{
  "n_layer": 12,
  "d_mlp": 320,
  "rope_fraction": 1.0,
  "parallel_block": false,
  "init_std_up": 0.0528,
  "optimizer": "muon_variant",
  "lr_mult_down": 1.5,
  "schedule": "wsd",
  "doc_mask": false
}
Each number is 128 + 24 x the weight over its row's rms, rounded and kept within 0 to 255. Layers, rows and columns count from 0. Numbers have three digits each. The size before them is the row's rms in percent of the matrix's.

# up: layer 4 MLP up, 320x128, rms 0.119, rows 179-195, columns 0-127
# down: layer 4 MLP down (transposed), 320x128, rms 0.0598, rows 179-194, columns 0-127
# gate: layer 4 MLP gate, 320x128, rms 0.119, rows 180-195, columns 0-127
up179 101:119155112144099158105136128172125121135151114119157149113088154103154159164101119117132113098141116148133162108082124115129109125107145119086140110123083116143155165103100107082146105183095093143145146121137116157164192153131083177170127125154135141162093114115106152157118112171104152134148117090105097124093105147140121135159129138115109110149115131143117115140116171109104118122120
down179 107:136133123166094132116103119144118135108155134109105154109088145087140158111098143097069156161117106125125107080093134131106137113141148109138148139163122145130107126134075128105143091122170118113140117135099144109157149120139116157129130172188129144150153093115094096115120157145124118137163105108135081169127140106108102171120122132117121123093109145096127113149148104069180147104108
gate180 095:139135132151138118131102197123165167114108135101101108131135121122174117098149136138161129134131090115124122162148109126119134105129062120143157141116151105097128123132129108132158201166125155167082130095099119150151151156150152153174123142177080129114166130134122101154125135120160127133123095103131081158129125133141138173113123113092150129126145132117142151137130143088126085133151
up180 092:078155077126105146127146119120117091090112130135130134180134149137146130142130144146141100123106148122155124166103105119099154164129147155143125163102172105162154121103117179173104107139132104134111112101143138127184117136122103152104129058143154125137114120120117137108162107163133074146136105151103163065107146150138112132108156120145171107139083139109138128117143110129134132123109
down180 095:100140170101132116114181101130140132123103123119135132119182145126128104136156144119142166127115125137105091148101130088128093139138095129075143168126127110089122153113166120168086114147156096103116125119182161178152109131117115136138151129125096119137143155124138158142110111122133102117139113137119119139103161129102147111098160169109100181147161171140138096138111098157144178167113
gate181 100:093138088149133106105120137111160126148101114090135165152107168110112153119139187166123134104094161157119146126134148123132172144094148141121083123098139119212151122140099120137129145105128137097092137104111107134133150134139141128113110102088123133144103120130115130121140123086136149133158148124091155138139159197152110158101125148159105133133126141169122108175164125154171133119128
up181 093:111147102108114134144144124125185125147133108157129126113145110093175139116141152126118149114129165137128111129164154128121132171122168132129154107091109138138146116115118156116122115103102127139126103161108149122127118130116178148104076105134165150145111101123122165134154157141125188113150126087095123092121100168186169152145094106137123118106156148090181070152123131141153159126153
down181 098:111142135129114113119112142091113116125168165145103123138136154094157121128131145136121076142123121159139123078086179153128149136178144142100130117110122112147128156123090117128109095108112084087118121123116079123147116133185164113092112138087115110167141169133137184121130129119099152100108125143087116102154142096131134158119126154135131072108136099136113108096160089150135136129161
gate182 100:148119121167145168122141158146176124152127083123155135133119175130106136139070154129107121165121178115111131155125109106154137100152123137129163148131118113117119092168140094106092117082127132154149150134112069099149174129164145140137058112129089150125090122125134113141117137121147112090113096116132108111130137176141154089134114154137118109139140178116142112145157119141162122144141
up182 098:121148111141093160132115147124143138127154149125104160149104185121127146153143103149087155118138103126115132160144143134145130120126167151101154186157122122125121168107093104156112131110133129137109126162130099085120114134137184115146119054162102113134095130107132121125133136129149117123146123084116109109144154159140141071084147064122118131126162144108155128094169122133179110140109
down182 097:116144148100113081130132097121101101095128154101088150159068100112151169137139125142148117108102093148157133145117134153077129172140111107095101095169123157139143128104154131134171109150121158111157096118155183128107101111116141125118177145115145117145107099121115121107130127142123115161130155147113113162141176135140123165105124107093125092175096132122128142144070104119124123116119
gate183 096:118117122094148144082105098124115173125141119159131115082106157099129162170127137141115105068152045086162099160153132096118093161151130127163129110079125147105133115109111160104114130134097128156132131153138153168136136134131126156126109121147134131108114119126128128112112112169115127116153092107104110115108125135131101128136160108130122076119153142081143132109132081089128121096162
up183 102:126156126146143127115105155100114132087089209141121122177144136123090107131129121151168167115107175106098153164093060105112129118149166103127118131129176104132107139138121100122166140122108110130142141111122116114129138112123111145145076090106139120153163113130139141148141111106140105115157125162122126171119175104089104102099119114106110099103132096164133110137122113107106141103128
down183 105:149118138157136095142146176081132108164120091105108137146159091128171132165135137126117117153141117114102112149155152109136152144107125123127114143122112130109122135138133121149108112146129086090134161144104123140149113100141097087178124118150120152103124125098113068148113122134124070180049152131112134112101146139141091140118146099092113149112162135107112099117128121181100093129107
gate184 098:106106160130126108116121100140120134141105149181125161097148105126104129131114137102133154174138135127150149105136117156125133118115136151109145178137127185178165110139097108136153150125179122122134101062117111135140125144077084144111137153116143129089125130141122141147132163207109096160141120137175118135089117127097095177127135117157137163115147133107121133138119102127161139106109
up184 101:138125079120135122165126090141138108107127128157136143139120146198093150147167145121156118151121160131126128146102138116100144108128193114174125117110100091155129103128099133130123164139131137104140117118117102125095148100167124118171099186174157080183130142143123152119136114076133123133120132094106139146108069134122126111146085124123119119138104160117131146096112126143097154114143
down184 097:090118132145123114117114117178129149126129131085171094140160093137122137139145099182105079122105108152107121125138136109178125126142156118138156145153085127115150125152109094147137082095146170143151106136169147138141128121129126179086131128113104159117108127092080129141119163127126092120145132132161110134121120150166100111146117118190114136133142098104123125150069111106132144100087
gate185 104:148110134148121101097118165113108133092153141104148135137108117122113139120158141169132154150118115152148107107127124109129136068107130081133146127167091188112135108149164107112094130156136144120146158125111129124090198059117128110093136102104140145119147090147149158167156151099139113129136112124106125115172112115135121124174081127120127126110107151079124135153111090118098111115107
up185 105:147119134127089118193119127107162119117132094106180092153114147135170096141108175091140145091159140149132098115065132075082177143121175149175100113160157117131144135138103104093148134120117128118142150105122130097114136128108141143152117142119117094155172124131139119130118153139114105155150088113124121106135110153122157149141107133134124094124102135097156116099138143104143125153089
down185 106:094082149114156139103091166143087146059153146096132102128127137127157138141118108089080152121114133151169112116158116175102128137102114129096102111099108126130092115105120103101109124119148128168134096094133106144098143084120133110103122127129111128130109102119143150151149115102122110134089091110105103098146135091124118162160121102103147130126099099096170177110111097118164125109133
gate186 094:154167122121136147131145168118128131131157119163125120134103114148152143151114133114108118124145146131124126119190131117169136157153167134135129165094135084124147116157085116127113132131130151149126154143121108148137130149122132155116127134149136159172104112130137146097109148130099149085164156196095102195098129113167154119107134099132121154093159143090174163144175095147101146163139
up186 100:103153159151143101122144155167103131093140118140163081114163142140133105115129100157105079126149126124079114131121140167139110147158134145126148111138088105128129078128095153123107172134128103191148129153157098136170124112132122163101126135158151126130102123170161171150124158141118129121138117077113091145084127104110107150112126156149102172119130137080120164137111118143108122128102
down186 099:137124144107120175149131183123143099134128129167102129110099111116128135150127149123121095145119134153106161144142138113152134171107170134110129141155153140129139113132148112141120121191166117128081156104122135127089078136129117093125144122126128110126173151068131115108133118155179084143152135099131137120122155125129154115105166124080137124130104176139155113164147157061160151158129
gate187 096:136155149096132094161144146105054181129146130129087102123158119151119100176152126114169133109144085109179134127155110132138135135148094172133154117163103119166128167138140137098112150131154099127125122135151140119103142103127132161110121102102108134120136078091111148143115132110131148092095105123128097140094130138176108128129170162125130132152127128113115115135138127089071143142168
up187 094:153143095118111126125120147110114184128157146116103130145071105137113119163120137084144107098112100195125134128148133162129125150140105142141137118157124115102096162123130121160124143130128140104134114090136124089139091120114167128119159119148166095140144109121118117108137120133162124159130136107114122143148153165112124156088127116071116148202100161147118138086142145111162120169068
down187 092:169140104148106128084106106073121080157168127152115093137100168106149129118106134119140184149104146137072098066142117120119129153149151128106143119141124126118116150133190144127119097189122109133182164139123097102121121152144109125165125158127140122132117137147122116159167091154123116147140173113118170151146112131115120112140104111113162090148129131132109136110116114152126118132110
gate188 115:104174136115122154128141102133090132118126129158099150132178145112103140129141154144113140133126178137131112145151136156102104093106107124141136152132120143126158105150129089117117096142142109125146136116108177173168144137115116117175110121121140117142141115138157152099099115165074130119121089129165119121107108103134135151184120192161134163137187138115139113140174091138171158094142
up188 112:161127139124137133151121121136157158113128099142130137095110179142118122126129130100148107133138169097105124118161164127156177108090132111089101145108125111153118135177085142124113145146099108119209073162103152137135130127141125152117138127123122136083136099126141127119135154130111174157160135097109112147134121098170160129159161150138100104134161126104093124177155098121130173120150
down188 108:106150102132186154136101086107184150137167126141128154151128144147123086084135144144105101148166165158121140150126135169123161084130112104121089163126135165130138121137067133099077123108131130146114118129115190127117111132146089127122133129138103129111152092107155138121112121144164111144109124094195144091098121139132111133129111148156103127123141107141145103142169138151111133121113
gate189 097:104106117095127099138106107089171115146143118132090074145163147119138122124116143145157139136120132144093113095138146127101142174094148122110156120092125105164134131112159131128163142123158121130120147155124084138102102148127151162115115086128139169126155135161080102125135149127128173154167112080121132134131114129181098112104111181150148123156122111108120158155099098153124077111091
up189 100:135111121128148118139136142130119111103139136124192167114112114104146104156110144108132124157166134110130146118078105133162092117157078126123084095120143148105124124145134111118135105153136074118149154175121107110122090183125086132129139141160152088129128149119148102105105086131115094114154125180166120118122143113123138133094135112137122046141165110151147097137135119093123162110125
down189 098:118100123139162141116101114098119113097101125130136135145126130163188153133151162146163123138122135155077144128111167123137124124122125109153100111137150154143127111099108094128101131143109158109135125148143147117073107191099133134139145132124128185090127080135126077133120091106131101111152109148106134152132111119128103104109186116105161142157145114211117164110108106122124116121136
gate190 099:107153132153104144137133127131164129156145138177129168144168102111164118121100128125111180166098150125140149127116085146182132134123116118106150166163092137155145083141082105111139130089128127105107121149151156126141139156112091156139131109133159124157096137144168130138142137177129093145146112147118110105114134111178148128114150156097161161131129131107119145168161129190153154119138
up190 100:148091101126125084105136133145095162153131150088134163047152128134100128120114122065138160130139089126144141130138118103102153121117158149128139105081099106170181132108099098090151118117118111130109165101125086119135133147123130108177142133132099102136115101110118122133109101154129163137120123161094132107119157116132131138103131127130127140133123115118138178111135161107145099069166
down190 104:077147121135169151111131138142175119134106127122135165105149147123130140133086130080120130145097127096120102155115108128107112129133118157142147132117100113186139095129152097077142146079141131121133111153096122106151092131124082141106119138123152101082113076128107105144149151157150130156131070109098136165099135107126181138109139129156133142112173138093145149182129163129133120129124
gate191 098:144134111117084093127117121153119114152171131090065153102139102129175169130152122125145114129103114146071113110087098152128116128109118116135095140118117151139157149137117129147130107114105152093123121136154110155130167126140124180140106111142073111177177098159169139119181155110096135108104122145136120152116106145152102139157115109129165114135132077153125147108116148117149139096149
up191 097:134152149129122113133126149137186143162134160156120125119139124145140129116152092119131127136144104134123140117149152141116098132108115093151150137144156128082140143164137108138096153107122146102126121163108131116201085125149123154177079153171107159138138130105145116098124175110156112084089164100126134138133099141103169162136128166100131096140150132093078125165145090122143162129157
down191 100:133117135110110137143151148124112158144160126124136141103094119107078176138137110138163150140115140145104137110086112170141148121129157126121117135111109116132116122124157150086148109105122109143090142131158122150118119182117195142118167105099127095167166151129146189084141126138094121117078119130099142146124098139138117112148097135129139120108125059133191158104112129136122165139104
gate192 100:068104105143121098142124185153091113151132144140146131110136161117154179133122138113128124082120147134137126121138145110168123130104149122167112127140134131136163107128135106107149137082127149137131163110146152132114154168108162170151110114120150138119124109112147108170110138114136130130096109158079126088113147102178127169097147148166122119101157164123155184133129154165152103144179
up192 104:087142104116137099144147138154105131134127124161118127129126150120120107132127136135092137103129133159126132103193134087146143146129107135122099128132119130127130108124062137096105113118073124094169208142134112155123149147155136157187115117069130066110107147157149109116115121165140138104122150092153107147101162122148116098117128145140163080122165131117143104110147115120129108108131
down192 103:135088174114142168136151096139155111114103165098120099145133112159151173082083109117102114097105122141139132107080116137105106126114163135166140136117086139100148133164136109141154135133145113113147070141090125164121087146135096118116143151154092119140140114073128132130133128123122100160108113144137160128120108183091130102133081151147113162148107108150115122148121135108154138135083
gate193 098:161130138100138135111130121176164169139066114131164123093171165121124152146134095130125115120085152113125134142153133123138142146145145127164115137141094144180174161139138136110099131102135131107106096120121119113131125099152157130083155093152115112114155125133126102154127197123120139138138168126115189164143129117163151117151107073154142139111101131120127169152100120100089128111130
up193 100:152151119144088085122149125149098064131156175089119148130138159134128097088150132118079119132112127121102147163096104122108116095129092135142098157129106138134122118134065129139078155147107104144149161155139101119141111140122157094139140142138100134175149134124099128151115134173118145120126138098097098145120103124138103114147115136113145112113161092156117128097149101153164074163146
down193 098:118151133126085140131156142127143072149128130148141121075133145130158121106149119083119152130111109155123117149111167184133095166148099125108093119109130135150110136135119135133151130086149107115129181106141148149148099120147140115112161190091083155077167109130096133141099093117107108108125145102160139091134143107142108130163135140131127139125135134080092142109094139131116067127122
gate194 107:117119122131106127130149145129139139148133143132117126123097154148130086185090148134102127151176081147134153122132102147125144083142101116149086144137136137144112093121157107124117175107139134123072136068103143125120115109136151155140111116112170113102131117161109101118126143106122149160161155097173159128146149161149133107121123088146156186104151104103140154097140122150143136105061
up194 103:153132172133080118138134137113098140166148134140101138105140079139124088165112132111126133128097115128121161146125098169128089115138125139118138144120133106096105104109128124172144100117153157114118132099109121124084113110130174154152107099137109125087128168163125129110101130119113166123123108102133184134133109157174126127150098087099080183164120130124144173152117097137087139089146
down194 098:166137148156135143156130136101144113110151124131154139143120131139129123110167105123154116118096152159115123135096105157136144121102161166157149134159084154080115141136113096098115128098157121180182132166149127116129162133137130132120124128107115147116117111172082129131120129136118116141160128137130118074136135148115112177158104151163149038158100106137132092130146173150092148144117
gate195 088:107136111138118133091196115170117158130088144110099126115089136124130126120096137144099100134156144107128102131142146111119156125102119162110146065128124124150143152096159159118102070175159105113103167172143139107116147125137146088129136156087077181102123120132141115138122125114160162135122126150142094089108150138154109130139114151119085141093121123133168121106142099141097131127144
up195 087:134085127158108146133157138128095130113114133097175093105158115163117128121126161122077142087150162118153114096112121112114139120099124161143140096128160119137141115165126098143157105173153089140119139085160112132122075115091145125143123129167121148108127116150129152146102179087118129134119120159162129122113121064137151127133103129122095101123110156105136154067097116098133108140162